config = dict(
    n_head=12,
    bias='all',
    init_std_qkv=0.0163,
    init_std_o=0.00347,
    init_std_down=0.00173,
    optimizer='ademamix',
)
Each number is 500 + 40 x the weight over the matrix's rms, rounded and kept within 0 to 999. Layers, rows and columns count from 0. Numbers have three digits each.

# o: layer 3 attention output (transposed), 768x768, rms 0.0272, rows 295-359, columns 384-431
# v: layer 3 attention value, 768x768, rms 0.0148, rows 296-359, columns 384-431
# q: layer 3 attention query, 768x768, rms 0.0201, rows 320-383, columns 384-431
# k: layer 3 attention key, 768x768, rms 0.0185, rows 320-383, columns 384-431
o295:441488564566483459452471462492530521478549483557496522443505508535463546515504467515526506496484546562555519517488448528514545510496492503453449
v296:518489449509473537498485442549529453538555528521502508557427506525529479493515461572520508476454465506464502455532481486460467531545528464451550
o296:501537513537479558559507501513499379431455514478527445521447546536562571506495445505585611487452447556468522534584416528542477486485466491485582
v297:538445453443484519521525451528515477448517531458563486477477422465477504467531472529483554466466510565414502504515514538490493524484529613489556
o297:475526453536455441469493486425459511525430497559473472505538457465567513481525462495570421523477576478469542496510507458459556521507526582494500
v298:439523507524524553559473531493503489463490572562465476467494457585539451530424421498460414442520483490493511461521465529555505551471548538497510
o298:470461467452495456526420531479457540473550569498542496511418487595477458470598593408463541528545505543475456526536502473486517553429423455584483
v299:499594508532474585472515466492539519449409436495435472539464424519514501482556494537485455514487500462494479489522555451503471460529472587486500
o299:497453589500489461486508504501519496463426454474427521410490482441491498531474476504522532603496477478459406463501497530503486478435524506490527
v300:507556558596485463510484615493563510523510456450477480568494507453429471473522534491496556511515464538425491541459440531483516511524564488499566
o300:577557473475531530498585490484418518523506536457426394475533521539515464447496474541497475461489480428475480570559385572605443415503514478521545
v301:513492443505528590513487520466462525555442452529433477473464510579466497518466514460533501476476475487518480526397551487497547497476557500489528
o301:525502559470507498525459494461573489534508468534420541508480468490488513514453482590497438597503499496495545541472545467491500510461506452463473
v302:510501506532613596573472477494420549517394518484468455504542569520523545461526470486524452481518474451433564518457500531537456525488485505534598
o302:454562465481528453401549503448550526441514498436543490408412516481503494464499460541560584528486542488497522505539493493562494480501547482431523
v303:415487452513533529501474550480489539452385484489484572436578493465471508546504536485537600496513567472506455549570447564513513514504515523523457
o303:427468514524486404452444494441539478465526536562533561478488464540507455446504485566526551410468553518483479436450520475526493528516489610412541
v304:458510530523504501525541571479488442551594505543560548566476495574477503471553520477471488486487477501486558463406521498465510514550554444522592
o304:538454524455417561509606547472469503508550479515530516500514509524485466522461476507502474432444526466461462521542598558455472432542467403560467
v305:575461512582470478564503545513501409512509445487590452475463413521496442525490490422477549523482562488536473470448610512512496419482477396487485
o305:589540559485556535422433374525499557507507440526437459536484571520539538530425470482514527500494473459517513521442498482457477421467480512495485
v306:485545516481533404438504488502578498547517500524547419473461533468589511491536471570503546529529462508485489470454411540483514483496456521443461
o306:473378521506487474561478490549488566519484437549558469514538441462448489519475516509558474444494472470465574540549501461517473481518506485545428
v307:448514551538430471462469480580498490466499556465527480531530474402588406490526506422481470491486546519591532456489467490538460530551524460531484
o307:482464532503536515420478453501434430471535533479480440449494466459533529451504573528501493504483478466533513505516485452480449466541474520444467
v308:460464493541487580453515537550505547489502493471510493582429501472503490492448409582503559551464469475432563515432416490507468552467513501485477
o308:501453492559569507463519480528593512449512534451422516447594511483558538525451451450434497450482501553469562444517475458475515503467490525495443
v309:508483471473490515538477525528487406457472502509493523534539548547523486511505487497477459524481436493437449517545513562536548503471549513530563
o309:469505537549474537525521508527535613567460525451586498547512507520426583472493485552456445443412536563463429575519491542544476461546470447473543
v310:503520523565609523546488460508524534486452440510486505592538475446506491531536475496512602546473563534515572516453597440536483440524483562516512
o310:526504499459511516381515480516459586480550518561530497533475528503485544490429483462483513519539433507464469496518520487498561515482478568460413
v311:394529579418432428590489429511512522481450585473512530441523477513548488524482462502520498484506482524605557475455536470495472526489522480454465
o311:564528500582452496494515428421439507519504493564427495509579456532541612508542497443559506479569429430506583494488419437496518424472490489585490
v312:469504489515583501534496468456506498576439470518479483461487528583512541510520534551483500514474515464507548459475446512530530432591513465502455
o312:482504442451570538480467487515569480497523397538573508502514551434486539511576546538587511554554458519552499487555427474480549451508583442496526
v313:537506530509535563523474474466502535515481547477392540486480515547502496486469463535487494522477457464488516462543401469520528509514447434449440
o313:486586530535508485531522506523519525471522514468530474523505427545466505582481516488559537498534536491501490474437470459466536523495490476541531
v314:486499475573466481471557479508460497491580534497509513536561428565563480495442519513493524497513510528533435498493564461480528557521505487537425
o314:542462486521528547433501533518538477542507478578549556547505445515530393528557481500470492505542460466456516494492526518488506526535501440414478
v315:457480454462517534488515456482530483401506568478446548502511450450512421540516448471513428483539526516574590487534506492524498510463515475453422
o315:484495563499404561434504464529545489567616548476477485459411480467505487514496455478434518521438447454559516504425477523529449529471461447446496
v316:469516549471453563508496484519472481525488475512561505431478516476601414491451493555552579508556505525459500479532547523538513511529520474556531
o316:419521458487515437428536509507568513531519551543480479424513561534504494470558549484476560479552486534562440514457563472462506562552525572512449
v317:443515430475490550587540439555484422518574506562472507461494544552537476489510551433497533506502516531552414475564541478476503477484417562551500
o317:531507442467483509501553499508473516544448462489547463505461461533480505534529462597498539527504543505507525568575521516507457485589443499451482
v318:482432546518460428478494563507485503542452468504517502562475501460468461499601509484481569518505544485442564519462474450523492518482554534554500
o318:518440488469463543524490499450476474512471600475503515485480544467576487494400462500494455569422470526421491528513466517610446413548618591490469
v319:510450457485481484493488553421494488540535529480515485533437506554567523463487454433501551450475513495566547523474501488513513501513483496537424
o319:539501516479444524509486477493477504533498520547422544532458532496548490553425507525540490564508437430466485427513532466555553394470459423542466
q320:560497469488564507482578515488520500519502460480471506541452494466513439506483486548508513538510486511497424626527496535512491475520510461494468
k320:443537495504503523522489447518503537504460496497507504524478458561520492534529507504487520558489469493508530519522473453509540511511541512482538
q321:509452470494541470538491537595557554529497423480476429509472489552581519484511487509505546484436503539548468504522482474480505527485484541467558
k321:510512506529511508540484463459495472460453560513540454543498485512497487469538457518429516549345481476458530470527466526451615466460492511506454
q322:503482471498480443532500488546541478448447514494441507508467472484416436462480532495482432542532521541407489505461529474464496519481494504501464
k322:523480498528511576545513489479516515514518469515526510500564510478538502450449462543514545506575466559556521493508517479548400472580497532493527
q323:496522470524499502488522474541441567543470503521480513467517497481488529538519492478461480546455479444481432511486487485462498500501481478494519
k323:503507493529500489510545503452437441509515497506525488517414528448515510466491531457406526496332563468556516496521515540411631506431549531508475
q324:472527483535489456382476500470564502501421523531446436499506533503472480532588454449529516539506529534516509549542506577512428569503493506456456
k324:461523452498497507567486491489488552527534433484480493524450531541483455530439523479656459501603498559493523525496524494614421521459480472504507
q325:443490499597488455497563528613513534513510516480505434482486515563478450556530543482556461489578382481507502467490504517549473565543511445448502
k325:514518489460504524540500552446552473486504414520472493483421537468451468680479512495579461482541459513418431467515480436594535508508485518553545
q326:565566538503509501490502474518526461480457530527488554531527469516458548484466461555466492554466526454509514458543470507452572429523517496483509
k326:489494481473592508481525501468490469509493544455522461530476480531529482444475565456352511457334538488536489495455504522385610481508502563498505
q327:505505479488499510498483548464493507490521437496442471495509509528484476534459490485481491476476492497431510453452557536458537426481488479527495
k327:499502471548481503516558498513454440475435512479576532543484497482513572535536482493403544533422487482539441509560510485419646501497491552508479
q328:522516565550460531503497452543536516483527475545445483488525530455514483508486555468497483435518487474518509536491437574489499529476444482466533
k328:518482443507513452522483544511476494508494560482514520509514504531492462411510477527562500518597541535515466533505499508487364472554487521455468
q329:528485547573466478481444522527525518491480459550447558509520448490475471474472467427510522528519475512549504445503494505493469487482515487436473
k329:456451480477519464445478497493510542492538434475437476460532524500461515555469561536494471464629468532446442508461486465535533505495483454447494
q330:452435513540456535540492458562459439458475424556537497416429521524487534532454453552566469538507501536481516502566478482538475483493511475450496
k330:508522456533512496498490542495516522482488480487453537523449537507488495637502499483556507479545462474450473437417496514569538528446452459533499
q331:528504542532515446473447431504462509502548534481477446565501512507465553505519599452478501510420567507473513563514510431506569524385495478526533
k331:465500520503488496531518504478422463500490510518486413492569554459444517447496482450455507486394535441536560481521532535449481525496525493486458
q332:447466502445498477478451531462491537488483507522466450501467550516512513529493547462546488520521510538442515516509532515504478490575470520492491
k332:556462503503509468514494524509559505467440473476478624501408433507517460589460434613515469538502453497528384513493485422477568487477493496489518
q333:565529535465523525556446506441523536472508505483500559576509473498440493534462482522510497507511531494467447477476500499492493511476477518519465
k333:516494482433502462483466496453515485564482477504554532498500473481509505548517533516493499518513508510520484516473523512489523526554514516508491
q334:509512536518508521514423433427487478480465467522530497560538539492484517435506442581467484491497586522520551520512497516491487487522530503479499
k334:491478507489481512482511533574477499543508519511507467457468458494530544411540466496520529535454521495531484469490480530428432485496501467589449
q335:475534506546447599490492511456546525532510527428456538530492576555543561454491488527525488492510473497501587573481495526491451482474489488489503
k335:519462507452473432509535442506569519493472474531505545521459490503475457497492464592610540482651468490465490443488487499621396485507528479510439
q336:438498476536570532497452523494507526500493450526493489516488494468535519523467480496519503541566489477457504509466545513562467469482489527521469
k336:477517516468502551523527471492530502478492486427508491461465542514460479519519483516671463468646466564473474513548479560587362535452490449459541
q337:513512494467468442588519519481506517511518487487497488482487511475470498537549446480503497475508467439508523485505504481520517519494558522485520
k337:475496517505533500537509453479516480483502418505516531515454524492490554607490547537392494505385480541454431488485551433410660483450461454476518
q338:522557530530503487432506537460436508501532466517523478437440496454551527482509492522518527487516479553420501475496478523467434490546539479483509
k338:510493519497475520436476477611524528484483568502475485530538481495522432450501476466587467475553497493498513507510508580613370480526485494461482
q339:478448482527544459474499483524438549485470558504497431456546450501555469421471480524471477482509495487527484485538495498481477452482494458454484
k339:490459473505482512492508476524516516469493446475513560509529479486490530410479504493501552474584488477526526487430453502458373505516505535486476
q340:446461519509452477506482488468431524473493512466512533514434470473460449525483486472490484538496469529517442518569515502442546540441504458496529
k340:545451497483497500541523513526478468510456475555521502528563476529500525572501547525376476506429525493543508451486493444466617443497502489517496
q341:470498527526583480466515508506497505459487515504501511534472474558495457488480490468513523495490500486496464407443493504502538481498541452458481
k341:536516470518461522516507537533513464549553493503517488461564523414496488514500485577490486466395454524494533524499509488422555511542476503553485
q342:496458511538491499455501539580484541544501467489488500448530571564582499472461521478476517425445511529454545511484451526472534453560521523522540
k342:515515494518476487496524512528528485434470510514521511474556484518512532383520477551477508499512507512505475501478516465490447447513442530454528
q343:502467458445434472566459403435470460515531524488557476650548523557441453448425437373469542376429486438629678499484559643517432486346520416576442
k343:478482470493476476456536437554506517497497451498485542449520509499564503465461456503500494532471519489481501442464496464556493527536471499505524
q344:532429513479489518495481503403505478553480512486527528527507509504489528525456468495542454493541478527496437467503471521531513495528536494478500
k344:497487478471542502459530520496533498506548468469453519480448448467492513714506548470559504510512453480505506541515527501546589457498517484513490
q345:595498503506446421507453416600461520518472543502456496588564486520544510442518482421435550554473499481506507464468516525481479538449491526512496
k345:466495463486502551521503505532516550477511485498478481555577540530443476317543460512445525482453589513529596518503516551444435475474471467462503
q346:506525449458496454485461494514461464499585498527499506554526455505441484501515490501499536519546502462582489534523534561508452488513492512448532
k346:498481494490453506535520508511480591433446473454470541508460542507503519555449578490584419514601449527462486544459482517542484513480488496535505
q347:516455511486464519498527463519480489526542504523454520479528436490461472540528498491549530511515460498528427491528523512522478463436491511515543
k347:472497533469472485507504469509469469518502458499524498475478526513475482573488545497585445487564507477502512533521512473559497547513508457498448
q348:533517484513533453514489528517457439499508546550493481473482530536466423536518547463472490474500531502456461516528544487493536507500435485489483
k348:435565507507508548526484522463451500491531487517525471523533474494494522595503502512426477483420461505496502513505430474446658441439542482558488
q349:538483492497513552480564533450557479537520543502542527541497439498455460493493512529449474526494548499575487427496503486415533441493547548507518
k349:494514518469515489498469473518527490518493490479458495506554489485545506392512479486362554465437489482468502508512499515366561534534499513534524
q350:534439507550513496486476461497511537493480535483470430465549457511502590513501528452495482493510500491470520488537513513534524495474543492464503
k350:416519527530528539500502516482478452519505486483431449521475522537489484580467526408552542501508454523472455482572528501600573476533497463468487
q351:500522496470552515482558529484502516491492488519514516495493451539465514479515444487513521492508532497495517480557431578514500477484499451521530
k351:511474454456490479485490482538413507552528558536408514506547502495499497443496516494555530491543475497519559483516542570506373513466523481539494
q352:498516530483497503530524489473506434553497529569444441449484542462533495491495513530450530494466522453488574512459497575476553502460542477443455
k352:503473506481488428493512508508441439487551537502528565491497511527498505454468502486464538477281555469520475526485490488452581478439493571547514
q353:497469552495510437504492506532497469475513499491468486479493511531505498491439531505577445471572510526442553542453531495530493552554489426527557
k353:484533461565458554517494505486490485549480499533504505508539542490492520496542468516576495510560467498509476551519471465614341461496517507501449
q354:519468522518483529423508451504487488509455517509500534520480520479496488534450501536525492528576519530489469499533512531533471538495462495476458
k354:482515464463455482538549568506523497508494445525494542487419496541531530583544442512626469464572454450486481443442498534509437519514546511521488
q355:497506553484459530509441468462428478493592457471458583467483434503507487529632531513559489498529542432495498516509551483541454515462517548507501
k355:510483446462499442372520490561477451504497463488485464509504532497447463577443544500609516488507467474494508491521443498605485481549486470494448
q356:554443533475537566418484547476579478550471577568509471472475388438602541371555381570569549687493593489474412468531504479487468490499492564450507
k356:528495531494493500519483507540578524485493528461469548528500481512549466465488486530504501481508500492513512492455474572513471543514517522498526
q357:522546475476498457545502454527523415478442535538446499493576471473464475420537459480498543496494507475522561510493490494434493555535513481534462
k357:482512487477517537510468469487507526515497536529533513508561503526521524317510478535454530485483552520485530486511489525512379446499504498459521
q358:571478506473476538520536528487491455477539520481463520505512544486476527494523510498494455474559491508512458453486454447529493453489533484503476
k358:470513538515490485482466592517353481524481492542497497502511481441411506573447592485492506487596487487470504540470457440446492473577488507517514
q359:517509526482500487539529502486518569470461504489494546483483514524521512491509443465477509531500523542545548487461481545470470518474543508480549
k359:484463494450538480542491519529565518503462508492493499495434442547539478472507447502487517471528477404454450512583516574517490516481454487477428
q360:482517467474494474518525451550469497503459470533435539491436495471497537484476506464546518444548478438451503492503529553523454429545542444543512
k360:503482531488481525501511526521537514513536458464513501491512505517498453551544523528624503467604454517544513537513517474604426506537479527473526
q361:525463560437589579474541469591629499591413576544419380389453362490624520390648351564612580635498568523446451506556487434537457521555419518417528
k361:501509523516486476496510524474502469494522518520505495481523482485472500499477538530546475503629475504496477541511505486569428551515524522479507
q362:450496507513494474466497454491486484529488491467439492549440467497452523544582534515500550487457536453458483495488484505490540487475417499502443
k362:486474464485476511516520484470414442490529511580531464515523509519506479511504526476504472522411525534509524533499493493445545503492522544529518
q363:577455491470414548542510489538583538473495498437504545462467476431537454494520448572547450526586481448509513555493515513557444542523523523438498
k363:463476530547534530517519536508515453550540522514504554521439496530474504476495471536659526509694445485427521452507499508599354519519457501536509
q364:479523527513471469494478515522485484483483521486482443417485543416523538529516488467522485476533453525406548543477481499525512519498498531542460
k364:477508456502464479473512515498480493519549445544467512516491519498471532604505515496561497466530521489499465453562566504606423487552498448498493
q365:499524524557491535507489490502487488412493428472482479477481529498549486495570495538431526472455537475543424505479498475459556503520505498523544
k365:476539520555498405443469487494491516530534490545531527508471491519495498473500502519387563508446470449492527490511550481440564433496548542460506
q366:476467512481566490479454496555514450563523443524531500459520510518543477456483486433472508480531506560460509514475540543515512503529504465537499
k366:520548505496523505475531494491562515444528520464506482480604518512470447462485523540403560446447495502514552531497454534510492445538496520466497
q367:472474495513467500472579589491505479497506452551486490489493507508508503459538521464477488486508507467545489483542460517488497468485544446521486
k367:497489469511528437477477477517457495490532529492462429510598530470493504417477504481538524457560452521513521550532525522466387475498558478480516
q368:468511532582508515497538533511553507522525470499536454513583522478501513443495476420491512493490524501502480540514491474507440523520570476503479
k368:516499491509496498548501526490478507471488462463471473513533510473466484433421508519556476463658489506469568483496532505476394514513497493491463
q369:513501470518490547451554547604466472430499521546459504513517565492490478453517483472505545511489576452539515555566555524478502527463454539472471
k369:505518507507490486562461494496513480567471529479505491453529480488558556339550491494433556501359515525577602498473438516461468474469490495521494
q370:457484487491502515503540463457487553556452478495512519503494514500511563488538456451516483474485488514522543477541488510498501456546483469579505
k370:505499446476474478481519498560531485508507511476457484468571501546512456493483478470590488522533452507502479540481534514561464481504501479485498
q371:527469494489511454502490525545507560508491469499473496552521512515478463484439449542532480470571473469489499459451467477572435511555461501518505
k371:475489531508502533480497500454579548487464529487540516495429486481494513560489507517722453516713445536474517551532486548594340523518506433481470
q372:561474569443498438530372423424517521524467501448523517585550484538449547450498476579435502510494507558561527528431574546488505511502506552490515
k372:480507491472485485516505489508526465476522503532517511534571519469558491391484519460460542511492543506512543525539517462453482471482528511532453
q373:486563490476472436468437464498548440469508489462536578432456484478502510525516492545548501482543460581562501481472485510533500554535485449520516
k373:534507560571502489557484530464506509488470523509531516522463553515461548659492495469604447505661462496481455504537460494648460491526461513473516
q374:556571521490509442428535520520538508538541483536497491498445549496498461513493490533519470501591547516544467486480528477556449485474530485508489
k374:500454500520468500506433515479438522489485501516474525477481463450492462611514511470675441513633503525520441501502485463602364545586481489526458
q375:482503503568519538490566553566557512473495505498529482505525473431480543511481469503508480520496453533486534479525504557486467545484505496547497
k375:515495500413499438513508494495537479471507452467495487479488475544495479517505530533561479487560479592485399498477542473549443474571471487435510
q376:452507474452481531476528448510397494442504491511523511524542525471502482470493479490431500493478519424440480525484440558486546502527521540540498
k376:528446513566509497499505509548469504516513512499489516536530501517508484510509543545306515484473527450549499491474486440283615523510481487399505
q377:495532510483473505439568552492504448505500470492528531427472489426501523533511512447438520461481504473505481527417538489467581489535514494502487
k377:526479532467555449537467507528379424479509503508510548473509541498471538558555594540301508489340530491490479464520487411389615483489471524491471
q378:518513407568572479530514522522467486462491444459518493504446542512545518552488503461505465505500459501507508507505505529529516542482513439538521
k378:493474531486515504460490505521464491474509533583472483490512488543494492661476542542470490490496466494431441511512503479497597509470526524460508
q379:472488495469435483512493510487505577449441560481464448490501439459517499453498494474537511476527453502495503528487510536492454493492464477470527
k379:465494492484456489488511515520538549488522448505471481478501539533518473457468500485584435512623482519540483536511494551553363512485490456464459
q380:515458514535457509477467454516427517464492500480512476506525506433517565483469472476470535527466485541558479491540553519469530507483413538449490
k380:501553516549521539493501534503538494522481508508513515462564488516503519415552479493337518542400569498481547480490471420372587538482530488499466
q381:538470519518496483504568542536482526539523581540519481456477559549503495480501479524485483450547501458490525444511465531475488471542539526410494
k381:490479488550515497437481507515536548391500424445502514533496511454524529504482556502515479486566467527491457478476503458523435485519451493491556
q382:509492564530541463519522522497447473553467483574464455526514487499532581513489509455476525500518524500546505549533469411496525509510542501451479
k382:497517495560489499480482491530512474481538477485508455500536521438472458589486571486443437475451502491574462459506501518512564454482462471432492
q383:447536506495489489465447498520410565488469500512507473510493491559503439456584541521476557500506435461479562483517531602510493494449552505515501
k383:516494479472488542535502531529512526506549514548494543503555594498521520440445479494450465463486589518558532546471482553430479501514472530448457
v320:450492475523491508515501547497497547528481501467551495457528500557552530494499501530525521530525478514561545521448538540532530476479539494500478
o320:461522494407493512556526511517503504509538547543475512519459477549424455487513499537493486453496505479480487494488491437454518493483469503466512
v321:488471491557474444459552485544546534521487516494499464487548411506579478498502461432545503517504514483505512524569461475513520504506526516516497
o321:500483501439494426525487528517439511456555486529587522486460553472447463513499513542481504489487602529569490469483433513476499471438475506476508
v322:499548442550537537529516447545453520494542540528509480550450499488447527504517479519483488482490539459460559467523545441536553461500507477430521
o322:561462470476497519513483481508500504482465512444409518524495468461503499522427540447500489483521534551522485505494459533509519509515545504536452
v323:488484447525479498551509491555518473592545494480519492437428534528506523477495511503537467473485504516548569465529511482468488468449459557506522
o323:523504499428486557529509539526487472461481516471513571504480443466520464518511494506455493486526485500540446533483444545551487503511502508458488
v324:423526418513522507465499486520430458487599491474540473526467556471491548525514468491504552470514468482524442416591534489479517473475384502517491
o324:531493516498512504555502464498497495521448481486520538500533475455554518532475513459459472501517482471553471506465505554488500542489564526494468
v325:474440447361478433527439458471450482459481521497516518499492512511468463506484532482497475486503491480511506480442539511493474529514456471520510
o325:495527501583494553513486541468516484529475494513483429495536558526512541499517554529479506523478455458495540528538518445512518503519493472448455
v326:533482490495570460502487492507423488498471498568530457496531459427477503529441498500517454509473456590471403514567491519536528545537618544487484
o326:412510522464474506494519429500495610478528454507505527515487513596461467485547437534495520479490525466486531528506452486456502463437451510485556
v327:550505533508565472517510519553470452450533511486507398466483491449542483491511510469541478468539491467468475544547383426523504442487498539474573
o327:517499505465481482536491492466501559506489518495545565558526514505483547518505468575513444555488491504539503468519491499523483497513501486533455
v328:488506474485457505419498484512461490487536498481474461487456440512443470508532491487512476511511499499594505472592511571538484517508478492503471
o328:549523521540479526568481487531522509492475471561517502517491523500457523482508488509528506501467513529486469498510470455526521499540518514417501
v329:571515478527439495500502550463547521463546470451455394545543443517455512496527497472514511550520485421457497523448489462524468462475490515496523
o329:506464499480503523530523464526509499487538537516582545516514572540513519494492509531499481496512530570518482450483481497513470504461465520526483
v330:462487479536503463559503477446492522501536496534491484458465572497505501501555523464468459475499551504571507417511549547482450495555492509528489
o330:548535497487474529526515515496513538507488479515465497524552503537504505518523540610470493504522471447416440557561478527561506533484462491478487
v331:589533471519526576501496504483520523465610514501547498555510592496492519498454469556501488450482518554512472522449464484542507463514478505447535
o331:482509513482526509505515470489483482500430481455476507474528468485538494534485450434532509533532447475504472474531562553498520546480505481552492
v332:511579591624469493505501570485568502480500471474537483462568488523507496512551521479478494539460495546580450576532432581466483490455585515488429
o332:540514509409482476500500461499426534495532470520550578526451496512460473518510480488487511528498552474494448464501526486478483447414454526556529
v333:437542552451520548480460515472494461513553485493573556476529553420494574477542497489459511468470501543542448509583574561511480584518554486549508
o333:501519544510504505480504527501485530484467488458433522505469505528483443509454514467438537489525504477398454510517482538491491462515478523444483
v334:416530446526505531452495546454500480557542521513479520464508527531519479484483484531527545549531498558525497492569480523524472492543460521481408
o334:476484499466466510584481458501471499458464496540516490526522493491415463495519531484507499489539518482497470474468533477447564464472475498488492
v335:488550521553478508541509524495489489563501463501431479495496514551493467507489537438501494557499541517519526531475501526539507494486583511469523
o335:479468505418491483520497460489500498497581530535530527511521470509432485495520501547516507514494547520520505489462510471530500500486472519500513
v336:512477512478573492477532476473507522556467588559576541484486441520504532476398491594524459457500500508500514504419560502506534558505445540523517
o336:448477527557556497469527517492505527492468456457461496496437485500459494521532509428538507556535442508498528495557485536470490490488506460504569
v337:524461502487521470456557430482522500432501493491449533521484518464479531474533521519527531446511440514514506450499471511467538430502387529481471
o337:475504464543508520464487571429585531511430502486539445484561481498546529482530534497504500505490451466470523515502509517509472488516602502513504
v338:554472574472558472569470442506483440448397558568536541536547472359542538494512474535529474473494484450463543499508444491496485498528586496510485
o338:442489480576529522422514509483552549504569494466429488472490498548527473489468484443509464479499547540474535490544448573499437470476498489557515
v339:489525530441519498501417443531475462490482522489545562547491543514441493532471492507504506498486545515500505464497538576468460559494479456535444
o339:520493503539486492485493534484488500489472460485477448459509520516511534515506512434505510533513475478435498564520518460530475507529490489458504
v340:458546497542462487459487478470522512542507486488447531482528490520529533509540503472514455535511524533569477504506518467498481514481518530462481
o340:577507514418464495554446534507483452484503561478515515533464449486423515503474524492478507538485546468484461524486515477521552503541498495494459
v341:440536461567519551411450551481467519538437514538452451532492533586501565534524497526473542542483516459473575492523439426529507507441510520491523
o341:508439511407472466564502425505470488463498528498540544558526482431488480505464516464498489497522486546575504449447501498503510472495512471491512
v342:429501462437438506540472499457439453528462476473463556483491527520497456486468469522491501502507507409448563499456454491545512496450504507501547
o342:538486461493509483453437543465510525478516525479474437536510482507529561503480511523480509489471482542485479481510534428483531544561493498521472
v343:518432482596487491499508512460567520516528469491504498502511451523521444493503489443476475514510492467475393506527545505501533499513451546485549
o343:505516503455515474508491515491440428507468482506522503471472551482532583493575511522460497442473540464444484535504492492520521471452480544482430
v344:534516530558475434508519533469435531465558508527521494453489499456476483507516443448527481501522491520524476474524510504502485483525533528514543
o344:541499541479509444503490513462546501507446482542552497522473520499491494491533499522503456519485551530456483535532508499531450464474508501505483
v345:461463562512494467494434424506471512448491446473487527526497503512534502528485544512526532510527536568508509535510471532456516518501514533512448
o345:460511508503496480498479510467469462513529464519506463475496518537485502485542512518509523505463525478477544518541476468505511508535465476469520
v346:529448470495531486435513502533505466431484502543478504507496484501475532481493542546494486471489536516450500531519536539505488428489476443524493
o346:466496525528444486469513515509536483514498551464520539466552500482528498486514498475529496540468518472514521509454515457449528519497524507477520
v347:557432489578430497435521523468528542485424522468439439469490473533531559486460549482490501499479542474501505559536461435518517444491476482489450
o347:496488472476501515514489466546485499477542516481587572481444475496527497525489490556503502542521509532593489430453484478500499499426481499519512
v348:540473526451530419519496442521534499477449436478473541503434529472527508522523483458492501504502459418446508493473539449524502532527487476485485
o348:544480474590531568454509551544516499558513483476486453467495502513575515514464500488448512515487508481495488530503433567505490503485496514505480
v349:564591517517479526476492508529471562461537534447420490566483479561521434525532546461519598525527551469540465529468491519474510481504510457478553
o349:453491497461477467543502433481518522481496506566550553504525519513456543496535521579496520545493512545523482459487513461520495530524471492481465
v350:504517449484514524488544459538448490459522461515549497524499530499482503503552541555457596536502497528526403463567510561491490461554450506478524
o350:486500501505460467499514510504532511500415480520482457515578498505566516481511494474478487477527465465503497534501523506514523509519536497479471
v351:473495477386527493480499512477552503521460481540548523530492529495431507501492463600473517497526540445538494510467541479506510476457506466484561
o351:456547501596527587474518531545532496503470506473430446467497522520518498527474478450559446475523442531433470505523498555451501504500508505517522
v352:447477469522481576541533582555499435439522542485488476495528464526497501499538488485495567520508467430494503503489484529516482502462484462518577
o352:466508534520516450454515451494541493512519503524504533421474501502442507451475485542513459457435530528445528502475494464490515527512552506481446
v353:496465479524509488543462510511546539570558504476454550487514516482541499480517486492502498495487545443506528477451540405520540544463519502498586
o353:543489468476537548504476498546462491517553545470463475467422494498537476531463514486486508446512507571480488457531487576519449513444463489559498
v354:446508477545485523511483497533420494471600528471494482508460591517531507516566521534529489472480482579514550463492482499485482488503484533474534
o354:498506484427495483571497461470527480532462492503431493508546434486511447477495519441475482463462508484518489525514517470522516552544540530522449
v355:492447454441503495523528456489565454484488529516438457510509430516532494530532481536521497512477475470523475473550529465465509474503442528495480
o355:541507505560503515474491475537503524459544508470504497488456492535574476524476497459529478487546517546544486486513430612507492453442461502500492
v356:545556494484541479555492484533466434505589431439555464518481497528554489499477478428483463473547484430427445509480549523480502544492476515531560
o356:543488527510498537495474493535460480536503508510413459470533514534487539482488466527457495492461516509512485491503508469546517534574449518500468
v357:476534526526507517506531516510458557446470469494459394474474503497477494499493553484519496534475548517420510528415493466524515496491493495469480
o357:511528515435464486505505487518474448528500521518526558508492525485485528511501455563521503520472476468520548479488545460542447554494502483575536
v358:541462527506528456517405450571496426572515555415585540457462549504561522502446482509517411466494486489529522514468552427480526501456528536490520
o358:498515498546527536455456527476416541535570524468380483470493453489490467506548516529507497526485504506467563538577475551510538523549420442510495
v359:484503489519550603471559554534482489452531548535501430512507469466445520479533495486467499503499447544466467527534549498486526455495452452509531
o359:480489496497488452524531438457561533486483477511539546492494527505524487497491505507466478542498524540519502465470489545443508446474521529455476